From a checkpoint of a small transformer trained on Wikipedia: normalized queries and keys.
Each number is 500 + 25 x the weight over the matrix's rms, rounded and kept within 0 to 999. Layers, rows and columns count from 0. Numbers have three digits each.

# up: layer 8 MLP up, 1024x256, rms 0.277, rows 664-763, columns 128-191
# down: layer 8 MLP down (transposed), 1024x256, rms 0.0982, rows 664-763, columns 128-191
up664:504486506504509559499498476535488540488478504543472526537477600553494498515503500449509494495452481475537478487518523523514492517510502511519523497475482487477490500518488506501477515514527508
down664:500485439474451499475541501466512492550536489483530483531440483532464502486532534510519546494487483520473528537481497513517461465455512464500514519490504499514542499483525486522581480456483498
up665:510530477536519525501496520500499515566466500496505485449501475512498451510422490512513462485509496485500520485513520524500499467519489475497524482541516519495501497471483510466463503527526523
down665:488492535468502517500505497435513489516501489527490480496475479498505489495491466532505525496494463516488455465526471454539481479497485483510430476490474486512489461466473457482510509543477504
up666:494490492541508477513496484540507562528547465448499446444534491510535523444507470512522463467490530528518517533496503500531491500522500499454482499553498511497497494508480525499525466494465496
down666:522526468538518474516482474480540525546551524508480484484504496473486461494479489503512505468506524500545446548497481512510541497500527484512471470516493493475515501493488542523504489504455485
up667:545461470501553517473509479468493454453507529514491496513519494501488506521497519499505504500490511544476498528473514497509498490512471521514533446492496565532546518544485527480495471512521490
down667:475469495480479466517522483523510463514462490477485514567522458466449479517496493503493498521487478488518509527499533508501521482499500521477485482527493499499525486525500474470512504529507504
up668:522501532485478487521543487497495523481531513506517511490531480494522509456444485467551523496522531541500484486517467523517463479485465516507486471470481549512552462517448459494475493463507465
down668:515457502490508493471509550523488473503472510513445495486466519490482511507550516475515527508490487433465530477487458517555544539499465519516514506478510465491514464515528499512462497472496428
up669:511491495466484504502517531537492441534533483474517527500493515471485474507484518454475489480499470497501458488498492528547504528511523516491499507481476522491481511553483481484530514521517515
down669:493507495501508483545492457499474520496461486493486468518496507509521550505469507466508489485523511522475469486472577486490473573506470463492458527490468511461482542477523474490456486494542506
up670:467564525502531474528441525499501478496527527503500541492516483501535488430505475488506463482555508437484488486538479489507488477517434501481476471527449514476472539516522501507477495480507521
down670:515499546536512540532503482524516487494475460510504548524471482457473502484492491478540537466537521533535505521501460498506490513508471551492494511510486502482529520498432504492516489516516520
up671:485463521493526476517509480477540506509500527535462484536506507481460499545499476516519494493536500526489529484454512451471528521519480443520480466487534504541475472499514494507496516489479481
down671:491473519516517483541509485501513490507495495468492496488469527451506502502471497439529498481520487491488539539503470497509501459461512523466510529509484490496527475470470470448484473482524484
up672:488512510527456492483493517483491498493521524506515506455473498471514482535477511496506491508484520500473486495528544512546513494482471444501510519524480507493494482530503468533556485537468478
down672:512499489528469557484502514509501531554507491447503479521514480478496506492505520455458528529486509540469488534506485485523461493511502497498477495461495533474516431493520521487497512521509486
up673:487454521456516482525489502473505545489477530492496492494492538537456524526564464562465500480487502496546464495449519487497572475520516470478506453531485519480515530510460527530464505513477510
down673:490487499515476503462487543512502516499494506491524492510512488514511482503538527540502477515497505499470471518495499500515493516505444515517465495474493530550502474521497521474449506506513543
up674:483484418502511433466450497520502534519478454537504492460507504514503537488501495537500487514506473511542515481472443513526481472490509524517519508513512575446504509516508491473529508476517523
down674:510502485486481515509523483472498469502469466487480510503472549517539437505442499503482495504515489464485460520516478504535458518476533431483488482490517446459500534456493525484498503502529509
up675:532488449460518471500469505535520543533478512498508521472482540524505489461486483478526484462482485553527516435465493532484562482475502499493473463523488531511461528518482464527511490507488504
down675:460482530513532531492468494519484529500488483507562503519520471493491512493500534517487457487536483507499440505492530478516525507465505508461488492519533480496510478522519508495483481499547512
up676:490491475517509509514507535470508499544482458506482538531469548495484487486469570513508483521499488425476485503544495472492499513539536520507501499560471516512481478497470532501480531451500496
down676:493511510468509490488506474523501507451512497510511479512474494479511497476508494511490512500457522466514496505523512491490511493491488487460484502456499470518505523507445512491530483510503510
up677:504488507528492514524485462463469550505467503525536516483488507522539474524527473506499532525543483518478514496508535484484502509468509550481501500529519500473508550507507523512531544531552479
down677:480522492537470514518489489508483554483468557514508513480512477507510498511496494506528529487512528480481510502497522486495492523496516507512490449486500524502455514507487512456524508513532465
up678:540500509488498484470524483478532500534530508501503523471447512510459496524548454504468519467480511470490503505551537558484533511533515522486493501500540498500521497533471464487478478489494537
down678:505496447507510476481515546517526495518507515501517545531541480501498503495529498518453498477475499492467466462512506479519526506446482498520533510536529511538520446503531524499511492511491495
up679:505475497479464487513509528498514488491494501496497497474492533520524492503503527469510497472521533495517512490505528453470519549511468517493520462477471485498469529506488552558517484501479519
down679:522540509526543499519498531483493526502470489472475535494510521525497488512584514519467493502568514509492504470506463522454519491503522544483496476507484486488461513492477511484523472492513491
up680:525512453507549503477470491432542523474485471523475466518493513505492507513488469462484533526534448524479482499492502450495482505524466495497511524509514475504525454504496478533498474524518513
down680:535504499532508501524532479480538531516502515523428500509536471516532476502463507523500535568501463523514490502472487512530496490552497477508494523488498483458530500505506519474517512509467476
up681:530514489456500491507484518470536497514498497534516485500506497471486505518515495498496486545466456480481503558469457508489472513483522488486477506508465516482481499539539479519500489516455515
down681:499473502550483513525530468472474468475528525487492503516499489471492517459497472493542467492455463496509520496510481508503504537481495501535534461524456499514540498495508503520531480532508530
up682:464488459510494520472519485488484517546516540537507539474479524477517471533546521477527491552542512498483500453498511490482505541476443503470510496587472490453526507482510457489498508523491532
down682:488492492469515512459530495495477505538504519546510473481497499514504423440507498505531487480527490568502533525506515509479499511492523497507498518517493535479478470496489494558451549478517501
up683:487496494487474484482510475520485488522520540473542455500507495473518510492475523513560488489533494512506441511511511487538498547482511481481521484464485454480511528548519465511481555507505489
down683:463519447479502545488543475479525511504479475483497550502502529548470491514475536527523504455511470517532478523488475516497492475507555465477461543481496459490489481532473493521481457468485451
up684:537493479532522534505497456490509526546459499569542532534479484502481508490464527524492497494508535512508458465482484511518528455538480511513486513506479544481544491541521471494473500500506539
down684:489491476515504503545519507454510514561526513496462489512476498513526439467471546478481551482496486495528478469478497480477500469561502495521489479487492474473508533505510524476494486507477457
up685:492541514430481498488495500460508464543527510495520499494468541491474500488502445465527471509456562466454516490479500532534536495564519477534465471483466499482465522501462461475507490462492483
down685:502525477500448500530489459511520490510531460495468474483522481518481533505454514496527463470496521531496477500467512508476452541474445506512522470481499461512522510530542490554527481481507462
up686:496527503498508486507492524542550523494523512518520526512538543448473529551525535495500480489489527510512517480500503535454490482556517511465487467494482498502455495518543502510474509544541490
down686:484515502512481452484490508544516541510516509501506538503524482509501553528510470514488516475521513491494504489506476512528510487445476517465516529513438516559542512501482541459508484525528543
up687:455533482494471496466519496491526532499475506492497520507486527494514537489449535545513487470484509478503536489490499535501502513446492493493467471528465480509510502455506529485538506449465536
down687:486499484562535524508485529481533509550488483468502486490489499515500476476475518519506475523467502525463533509525493463507467515484531503495531482471490498485457509507535528499484480508491458
up688:498484516491488508464495483491490490458523514513506512539491503512508505504540496523519471505461508446493514506484522477491505485523478509482471526443484508505481520508427451507508502455492516
down688:480536434494474466484491482487515474492469485493516492501492470502488449526456514473482499503537540506483490505501514495503458466483502509487504499505470471515507489482530491483527519528484485
up689:501499495496484510503482502548504508508493492531501511507519523482485518479504468512504528526484495498451467481555506455515498517488490484505516508506496496477478553537530494526492442480471530
down689:469463500508531510521496496494492536523538525483494506490496485506499508511475474506537542510509505478482480490497477503493480489497519490428493493440474466482509551482487462516542495513477542
up690:496542500502518533507507506497527536504492497501483466480459484499526471470449496514512459518503486547527499488509513550528534493547533523507465466521494506490507483499514501538515475499524532
down690:504489466546490468499506513501509455472507490514519433522500488552499536498500482515496526511471450475527483472513482540493497508485502479465534455507481508488555498538503472476510540471491528
up691:487503503486472521533484505521482534475459459542501551485452457475458503509504532507480550506446550466521482508488543504488507543460486531454514531522499464466531507507490470455547569497514500
down691:522473499496488532523480489566484470484526468553478535539483460474488512486500528539500510476476467499537459478518501515503497538481480452516514499505504495491502505484491470473488480516426538
up692:512462490518514494524443521528532502548458529512506484488527518463513496483447532466538491487522495488443537458476483496502524515515509485502479514464477518477505514476474501533447472508510494
down692:497457495506518521514515495476495501510552503540459510476477464520500555493483506534498530456550526474504521544556525481499507479510506493482511454480514477491495504487522493493495494515464481
up693:533519503475450451501510505492458470459521490507497520493484474457524481509483461460552502469507504484467501487515538540525502484565506458525533473509505491465499496491494487518517521463499506
down693:496472501504500482451501498446454518481535491489523535550500528526508493544512462462496511542464493468506509504445476435478475507489508470544505511528446486512477505509489510535496486485559480
up694:525491492487518500530520513463495462491480479496481462532519501494513483492525467521494483514474503537509482516489486522504554494478529447531494501524462520486500489514512519476457468464474517
down694:486540509536521478466540501467482511512504532514482518501520496471530524495499507497490506477483518480515488428474515484472496525504520512472494543497500504530480536441510474527530513503499481
up695:484512509504505499505537528484506487476468510531521510522502531480525467489512522526491476477495484491498532488526522495514531489484512498478543539513510536484527478507506516506484490505509499
down695:489496490516507500496480494487521507494499485508510492457501505463566482498458499482520489503550490482517537540511479489496530503462507473506471469479535506486508451460450475469506527538502440
up696:461521496487491491482510535544478502486524502483457475528459476484487515493503495491531534501499492539452583475480500478458523435501543469473517548524527511477541533522494494484548521492522520
down696:558504481518491506532502536549539463474467480483478508507470507531494525497501521506476522467505522485516501506481514542484500512523472511495494518427533514507478474542517500483497505506541532
up697:499478502451517491451486520487528512470545504542506543493499475453521517442497526478487469515508532530526489459512498453480514483464494468523465491488483518469502462521522517462547461514455499
down697:497506514483450484486472524486524519449511491552509514491517478483545475523521532520497481525552489506520520465512529529482475500448509508547474493476545518510444574468518453474489466501456543
up698:523497517547513505498419533549493542464446504492535458465533490469487488513489460498495471480550513530498517528511504505524492480468515489464485474492483492505550481529497482456483528523509478
down698:485485493541489506502506501511480511464488477479479542481507476540535511540486478491543467495504488474509502480530490491568505525529469497484507547459541467502534476514500494491477516519497544
up699:494448505516483499482523512478542561511497519500473531507499520495468468466456480505471467478470503505474525524479527484473504549486461514553528506528491467504491478474493526476528505540482540
down699:506509515493511492479490466477526489509494497477495484470484520518487482535511480502482505488507519506483496515534533535513481525540488435524539528499488461483526473503447532509488475555516542
up700:480458496497490556477496484474552492472472481551470485508501440422493563500518506481531484515511491503537521496465517470496506490527513463469481436465487544460465452481521489481435502518500513
down700:498531462501442525463489516481507495490519518501452529528464518460466486473532492457543531532493459519552460486529469537511502495572479485474472473482501513518554526450494452454444499514498467
up701:530485491495535538468531543509501504466482499518463529500520523465482486486458490473535526498501479547491541485536506502494443504496520517521499521540450484490509446532532538453492484551490510
down701:496505486469489551436479513481477480483467479487463466487533510530533484553479481510515519520465507493496522478515478503487479542468488482527523477523535466503488501496517473435552452510524519
up702:502506505511508448501504474537495555485495516479504502473530484483486524456487494505503512488522501482514495497526485535552513497593470476475463529493452520519472520535515518476506524509479568
down702:524443516503487467510530520491491447507471521491505516472473496555526474522462503473464500529516486488510489508482498522520486518491475523516485504484502483530507474528528447455513455501542476
up703:513460522482510468501526503489565457533459494508484494497495500479469492509522477506503498519512531511537535477523531471495559508509516499533506532529495498472436471486505529511535479503445485
down703:520510493435481494484461480529544449463488504514490511522530483464523535494458508493492517542487489538463472516514501497506584525496478484486503509506525510490512533503474531476524511507488534
up704:488528492529502463503486448525525562527478463494453477484480532496547504507442494505505505482533482484528500506487469494489504492498515508485509511514510495473536455480552473486484492461509496
down704:505481449483489527480497490523506535521531455524466459459507477450471511536493502476504480466471476500452515482504489516520491446510492491452507505516475534468543490504501495478498467489533535
up705:535534455495491514504527475505545505509519488476478478511526515551533548552497505452528499484516507511481530475477496503497554539472506478506461511535432503504519517469519479498516454511533487
down705:476493516489477492486455548484528495500510494493485513503467562533529496500489503532466476470491515475508514486525493539493476479473496499490481475525481472462496522483505513510504495480513504
up706:469497500511479493494483510502470472568483491500495497551500481508488494528499479512512487477515439535515486505487492514491496544527514516486491489525546520461486537455511509491499477461496527
down706:486518513489507492548478480474546491500455451462489495460457472492511512488513503501506507514475463494537498477468488511486499490508502510468535498538482512498474461517494507490507478506494508
up707:479528469538479505474543483436521522548485507517530512455522503517465472501503506515474506500514459472512490456500527488533564507496512546511514494511463524524512467496501511463531500486495536
down707:526501510447512483503500519481492488502495483491458452534498518524509527511457529530483504492497463526509473473504451526559522464552476474538487478506513503502536476510503524519505521460492512
up708:463510449509480426491527508475525522519486505517471463561501535522482478494519467533546498482511500491492494525481509529502511445520497471508534542571510522488524491489531511498513476495454479
down708:485497513501462505473496509515509527578529531480472516542468501481486510507511511538473505488492463506492528510501480460482492518517487436513482474459494487491489510525542491464494419473518457
up709:510496531468480463500516477476496488544477510497512466533498502493506513517486524555506466513498477528495506459474485497517492525499487559481504486536500514466530489535500490536550465508482485
down709:485486469455530555469440503495491538495499476557522518504517468486526494463487469482518534494499491521509461426518460457450511480525500520458486538514523493472448533512498520502509523490481516
up710:499466513526514538503542445501489519503461491494496479497517520514500497512518505468500485513503508523514483480521476503564495535473493415492505512522493509423528482525499489502501485516466483
down710:514490533477481498504506491476549468522510450478545519503475514490511482492448429531481471525514494455478481463547469512532502576509501536480480517474497473491496510542518548501461483488504476
up711:548522493501489471504448494502453522540523471528469482498504491476492511551485528479445476449487539481512449527436498537498475482534513505521500492519492492467522499480501463525512449457499501
down711:462503461460530518482518528476514490520469502499493534509464486516501497525505549479497496476489501491472456519516483489532510457537486539526493483505503480495520476492492465496527519488512503
up712:482513472492501502517480478507502473469476495472481517522532481478490496527535550481530510493527445490497479513486499496522479525511523519457504467511502520481502501518527508466517490492521524
down712:524527523498462486513497516500527529497532486499519478461507529511491499460475484519484493492443511523510496556450522503468537506492509458508509487488516508531510518481483516518478499510478477
up713:509518472490458552512510553489516520420437480530528498476447512508504494525478480503521511504542491528526504519500496512488508514524513502526477505521531502519530467503491473511495502479513504
down713:520470561515503489494469459510539443492491503508522514497542463526514499486515478519521501513493478514531520486498511493500486482464444514475497507520531497503536518477469489530475506493500443
up714:463522533522517498488476478495490524505464504499501490487461490528533529498483494487491545533480489519478496488533526490473516466496474525471560503518506554484507508475496507508495477527447520
down714:505484517464502509529533511521521496456497481506469493497491512509518530515548501480468503479544478518505471503506491496478492534511448541503510523521502502506450500542498428528497556491505537
up715:511465507516526529520503469471510523498499508481499544451528463505527506480493499522513480506563527524526526513481471484534525522499479519540499506462559489516506507546513514547535448496490482
down715:486491523497503518497546488510460469486476489473495563453505479540489501490511519488500504508493436522505483465502427548492528495534497531514518504489499568467473456555487494533490517508469519
up716:561487471517521512542530486493495502496470492437543486485487484520510495499529524475488499558486507541551500535520528462511476523498487575535533526518534455504446504517486469467501505515481518
down716:497492556486525466529466529526478499455511502488496554515523514500498525507483543508517506498482506462521519498486487515461492501491511496481483496499474523546523477469510496495468508493459507
up717:484505491493538532510515472540546498462481475513485463485473493485447500495506495492463488525485534501496537507513485519490498479516526479538503511534574498523488496526525509488478515504490493
down717:489535467517528536485456507530492502491504501480479467484491520511497504473448504492483468477419496459513484530515518529505487473473452488509483484530503495480488480491500482498481543533530512
up718:486496495472508533484467472451524525506541499528490511483521517476508515507489485528491465472492503463517513469462485498512470441488491510484449545496510447523516521471498530566518485460461521
down718:485517491493532474501525451477511517506528534531465494508547490508496496478552458476506502455529505513510477541502518500485503495490539508494487499503494528506498434464534516478470451491546451
up719:535498472493541508483471488524486512539495504505495531493496495520486472506477450507491478509451540488496488457475499509518487500502513516498498477493509499565509475519495516542537494481475512
down719:513522526509497514477464447516541556480495487506517499555497477468464547495481561459522474493479499515472486513495519519495494493472473501473480502514528463515501502477466526477491488538494477
up720:495522502467484485484532508484484472476562494457488508453468535511466490488502455528514470478472475480480481481519526497502519573541509502523472575528495480510517493531504469528508546519502486
down720:520499520512500517483499549513506470471493502503478480579521502526537542449506506580526514467480526488504499522512547497539500535495500470518468467499443517481507509484463499519510473479443464
up721:448521520481515458503479511498502507549491522517483464522559493480468488532541527529500485511439510477527487492504526482505534481468507537495498470463490463475468518506460480495463535509523477
down721:493488470471513523518486502517555492482460529505542500518519507486482547493508508523481514493557517481475509501470505513511476530518514545511467512484521494493544489545508456520522468506492526
up722:482503513521477520501504524468513501498464513525507458504567459472500476487479488529509440502521521491527473517497507521469549510513514486462517490457481492484492539536523469511497504508520511
down722:518520488490492514481503558511483491486510488487525522512492485540529497501508560515493485519545522488469479539513488502480506531493487504479524483503532516524508488506546459493477501478482515
up723:488479490488501504514501481469502466505490485535502511462488513533489553483502501490526523519515491512524544504484515531508513503528512531484538508526505489526441519503508484510506504505464493
down723:486529473530487496533516513483481559486546510502530498488545560476512472527522507517510517488526500499524500496500470511517525487493507483530478500515449507451533496531521482526490519530534514
up724:455446482502507501478529507491507501463484480539495470524505526471464456502473486511526521506487476470465527499543500488508483568465498472507503538477553500505494491492519514489484533491502512
down724:476562496451496513524521518534509483488454488470533485491524478523517542515470494529489508520481490480538510540487474547510499474520407513534463499477488460483530490503492467479515534534533518
up725:524484501511543531482516525535520506500462507525481480479520509489523488508517473530479481487505547511515452486527460481442485437508502527467492485478467499469548510515475545533514519489491495
down725:489493500503471483469514459469499477483465485490496482481505490522499484479506502506477497498485494473510433526524481494487503516475478510473543494494507484475493527463458490476503507455535494
up726:474440498501512539465480499497502490508514495511491467520468489508468502480463467506516470498469513480503500480510482525477535509461513485494520524477509496497502498516533488513533527482454542
down726:479483513470547495500485540516489460561510553478529481504470490502545535451525485481535549510472473515504479476507503480494457496473507497504461512522472492550491482488503516527518528496505484
up727:520474517486519501495503513524479500480513464498512467482441546491476470502486499459520470483506493522530501486499519531451522492527528530544509479499529471506514473529512489494485482494507525
down727:462509461524497479501454459521513523493485486539490520499521489534506519480529502507559492504470531492503468504486513498470464443473487480507494488518535538520513515531522535474511525490487487
up728:478487498490463501519462448428497501471489493488521499485470466499488526480478524516489492531491480497514522599501557476519540512493517492506486480521506442472496545452510479525546519502491498
down728:499539474492464467513512474485550548494506494525492483499486499491459503474500507522518466501464524484443516500451476522545503509481524453505504525526511523508527500511526484490480455523530489
up729:501542492441515486458486507496487500486499517484530524512480523487456511511498517507505579527471542441525539479502468481480502532502526542471477517509498451484518497516508527491501508522514468
down729:461469441520513452517527521490477481490550534500466497487531491530546498515525539503501531496549489529486476506493476447446470481466552556494488460478500506448488473510536508478473512473505519
up730:517442517501477474497460495518520467508496511498482496513482483483470545480493511515519515477510563529489525468510506494482506474470457497510520521446489480513536515519492498510523511451493465
down730:507483527479486459475460463509488538494484532524452493503498478498513532517526522526504501500520494479492502530500519457508583520506493533485488506507479498482507498540535534497512538491457506
up731:505502518486538464526493512471521505539476500487498495495499505484508487470497507569523525512538554481536494503506500586547521527507493520466514503495485480535463486513520508523535539453521527
down731:511525518448508505519513533448498485507467505494475480523487473538471505484495480501526513491517537495480461541518478549475542531501496534457526500494495508504470494542500507525500514483496479
up732:454515495491495476481486453521510525486494484507540494476501492549507504491543469529495497506501519504508535503517499493502514467523461523494508511463501497520484541484525518562535502523489505
down732:471495524508467508512487513459488526458477520477502508460468475448490529519519511528497517475525463510516494577506542521540529523472514468466507473474514473488501512509466499494499488538488537
up733:505471493493522448520523483494447506496474483532498520511504500496446531501512481475538507526489525511539516500498470525490513496499512487482506516554528465511493558511527537506476510526448464
down733:523507532526447486492513497568499541534481491487482477482543447517512528507490498495501473506532515449522527486500472532472485516415475520497505485509541488520494500485519508467500507511472492
up734:518481477510490518479527485507527496489508509469503525520483506504506493483514545478493477541467512531489460522511502496477533543514513514522506549487530524493494511520497512498468508487451515
down734:494495516507540501525538494475491484479497480490485474542488492477504514473508517502493518479442463464481463527479471505510478492457509529530507473506474519535531531503467477499476475543555516
up735:474461504517523554460500478499444529489508488497481520480485479497473483507497495499522469499493480486485501456528512492517490521478509494521500480493503472494455507456481510491503502491520473
down735:511467522475512497540492544490454448493518493506493454440513485514515526477498527505450490494512477503475496458508523491480482453464485490502479425493523489486506480496516487498523488491515474
up736:507515548513510511477510471470447477504522504503462487462482498475500509508509511507472485488507516517479509509507547526518493547519519486504477508505536498487448466539466491470535493514529537
down736:486486509493474499476470512475526448523530503524463509502491516496531537523521498522502547514477520495512518505502445522503477468494456514494513514488450497488465496458473510499530503481450491
up737:508513509483537476463485528488486499473484472501457513490511476530492484490466513492512480549524464503514516506525500505473467510494508467490520496523495515463532537481496463504497515518487527
down737:543512535512509480467507492515467514542515500477486506475542478483509495508508483471526530489520507504509510478478465537501502505480459491481499471516484500534547524538487513509491525499496470
up738:469497488481497492490525511492529523521494518502464489510498519472489501549483480433470478500490533477479513504489519515477511504531504464490537524481535548517447495501536507461439494519490448
down738:509480447509493497533533511480500502499456525491488470471513483530517502541516466492472471536527534479495479513459479484492503524502515500537501512474473495512488547506479484440528539509516486
up739:528477566461522449486502527515513488467501517470525466512551503459528484466492490559464539547478561486503493499529525549474521496516490488495523514492506517530518504507464459512489511502451543
down739:447462479529457523501509539466521487473481539514486529468484466502503494513516539525500516480544520552548522520532488479488545506525498530509542478538488522486521522521517519550517474464534485
up740:518511563537502495520503459486493529505430475527516538486507527501492523543512522504507511516512519540552548506505494525552488468525545481506487467474459530464481468500534496500472497490486499
down740:496495513496508540495529489512530471505477498477518522493447473494488515514538475541468466525507500459498510463536486531486478537467507502463473494465510505478489505503490499465439480519504500
up741:508538518563553501561477491510511491484451525514518539472429447464502521500505537519485532485524524531532484532501471504492543515512505555511477468466476487477500452465490435557486466503500510
down741:519507536506499523535493490479528547514476471461475450497513488486456481468474460490529481518477496489472485487520529486497531518495527434524508513545541483515495490511487472525456510504472516
up742:487490490400459481479489501497481522479490463520472543465521528484481533512516496467510479529509465514481484516492493511519487536531527457482518506508507506497516498530501525490489521531544538
down742:509504541542461481498482470447523518532481516546510499513536491473500465459536521523488515477519520491503482534552459518500457472479487515547528474449520514444497501487494510503501503496514467
up743:485477513501480522455447495512476518480488532515496525477457519522478508468498432471482501438558519438488509529460502488510541491501539505500494509516510463511480528461517538499493483507437457
down743:492506494499531474529461461443560424506499498486512506468473502497515490494481530504510521533514501515497461525518502498510467495453518465482537522486528573517510485530518508502473452504508531
up744:478471462486482491493478512541522485491484505538501502513526497510518488462477573518486492503480464505454543520513471490515551532470509511517503483532520508488548532532475476504516513491455481
down744:509536527506501429544518474462528526522531521499433461493480535502485498550527486473493554497507536479489509479496516529482498488496543479517453514472488513531497490494538517483539460509494516
up745:487503481464530513492463505487501500513468502458496496545491508533470509542518492520476525491500452514522525472510561471510482482478489507480488469503536535490464514505495497506526511506472543
down745:489513498547483506466450493462499560513498510478516526523444478533500523466518484517491541481479491495540474483492511459475495520533506504487519472445476521486497469477514511536526514486535525
up746:502511505483524495528439457512506542494473523501513495444523478501478465499499506513524513484474468519583494495403523544506499500488495479488522503512502503448483471465495514524482522501531505
down746:521498469517546549473536531467533491502460502526501502499444542504525523519531468475505508505503488468520504496489499528491524467479483515536516516479546466571474437485440509540471516489542456
up747:491518473530488513488537476460501556501465528469473478488497516492521516474538480537501489459542471534526512505519485511482499481481517479534477468501517540509530478530504522518478495491493489
down747:488506477522502484472504435510478535494466521542496515535485448476552505497522488499490504522474465503524538515476476498494450518527470488513477513492481488464500545501508453492513493539530509
up748:526501438465486498494497510514497482499515490496500531497525523513521498510468522469512491524498509503520456474506498483472480531488484504542478433507522509530548510464466523492519504505484486
down748:529460519482459461508492498490547473499504526523513533449504496466513513530517475486486508486521489482459489513502490518500467456525509486510480501471540479501491491506516523482448511498509503
up749:538512491508543494479483530528514485517496465478549500497504449501465508471474501489517504504504517464486511524519484509487514525492498531517472486550446461489508488491515515502505508478492502
down749:465505521464533511509511489477519546506528491515489490496500505498517546493536482519482541520466540462506463509494478461451475445483502456474504465467461475537547468497547517502556524486554505
up750:529467502477504525492470503539529512551502468494484474505516478510498514527499524520508521507560523491508493512526522467519499483491502479504504528536483552513532461473492506533491539451487538
down750:485472544457509525477540517514489489529495478507476511511512469528494467504497487542454504412498522474495495495532491477517519479484496521469473497521485523452513501494485509539471505470531516
up751:542493523473495493480504514483537499481504511509486535467493533504507514514455503493551508482448521500519517505537474497522455484538520493484516508498517528489478497524488496491478481496474508
down751:444526501501488518496497510494479469508450500496523457483467467498484496445500540516531531508500487489496447509492525521520509532493483543513506501510477489499493496455466517504545511496494487
up752:474449484524515500484516482587483512438528483484532493525490508525517516488509528490506505496465506463511499537484514540471489498473488538521516513500500483499470516475528507486495479513474494
down752:491501540526457478462467492526536464509523497484497490466477512532501525495564515486463487500546517497495503501533463517483472486515512569508505513473517508516491508497471466476478511514521507
up753:473498503504511526467531498500490488464455482567540514475507491486476484513494484513510487503514456550490495493520469455508516512534513511508529501502521497496448513508509495540536483505528521
down753:501477506489470482493508497540501493465544500503491481489500535483502458496474529518493511463536533477480550499515470489476506505497489482569495528477459538456488547506483512526504528452445463
up754:473463509525505465479460478552495482492508491465450462507504526495534477471463480562500488474499459520525533487518515503516530543472498481513477490507501530493534480493448473495515512476472508
down754:522524479496482523482539484510525481474474511538432510517460501547486485497499505432472536468502551470494477470492525502520509492489484539493540475497519506495513498497515495510524515495500510
up755:540536470520493530503511543492501509506473476513492482497538548534510499516473493533470494477486513467525512487481525510522483475554474504547510495516506521521514488481500469495481518490513505
down755:495528487496452481479518484504499516543512481454506499516492445529486478520489466490492494502456485454543548541517528529540520495527447552492494496521536472518501495519496484485463498466477486
up756:438497491507512481519461476471488493488513495521503524511521511533522474492503495493566531505467488539489500450519514493480505479474512502526526518518502545488469465500484505508479533467499458
down756:489496479495475470498509496506510482530549520451478526503521486503482472493516499479496505493509494467527521520479462514512500479538495470536467533458525516483470494496509525509477475512446462
up757:531499451503541487506489488507493529492466503502501514480473515484486528485524492526468516533494482493491498466472498491461476505529519497482514466516473531511478492484512537532492474508474515
down757:554534499526524506517498492478557471507510498542487481507521481532507463496539510534516477530500524517524461491506525492479480494519508512516474495471492495517490495476534519497496538537519475
up758:466518478493463495525460579506477536423527490473528517514514494444493474490513493508498502475520483503483538479485482485512553492499540496463498552499506505503476529544511465509503494461487511
down758:523501544488491535499526480548504497468505492501471520536493471471501498482476514516493469496536487508518481514539468498506446477475482492478533520514459467506481514532500484513521558505489541
up759:558516517454500488505473499484479496483567508485527473511551527488466480512469506512507511515476536480458502468512510476519482503495497503526518513519500479498497449496524511501504528528508521
down759:514505525509520490480492483519491488476485524462499493449483547441495504499499497510517495479451469487514485513531490461489495481493474479503474504553527569461531517497461477497510505512502494
up760:493501547491533530517517548513496494500531502497549467496517489467449483487528509464548475489513490543496519513511515515498509535505495522465483526518535574473495517520481517517492508496510505
down760:487510459485520501480485500518490505535527504452514539536515500525549504477470454469538516536531507499472524523512497457520517475525486452482482467469453498478476526490511484490517513488469495
up761:516517461450540478500498469510508446494500480498504515482537486461497493551494513514499526477496522480554472491510534532486524463482519532492525507461492513532537539516469478518500459522475447
down761:503477531482480528536488503526449469465488490519536522497477499541560540463503504532470471501478503470513498498464497515522508518487495499501499476484507489516514474482491467525510509468574569
up762:481514507527449478519500467463510503518532486503491491489502501489521507514493485470499491482548555479494496476513466460506479535484524466516545509494523524493493503517524517539483477484549468
down762:462495468478502505503458542517515486476469496528533462490492523485533484450461489434525523533455494502488509520531490482503517491526521493483486484527519480485486484518486495500527509467488505
up763:472530474527510516514456480523507506512517510503529476482501513468503510508463487488534478513469485495538446420498522464451538498570483493502476553514542532467526479526471470502549507512527504
down763:501508481481482499504478507513519498510515543452496556500520504516503480478531499459466485499547460526511480480509497570480511540502554489522503511485479496526484495499505525510510506477503499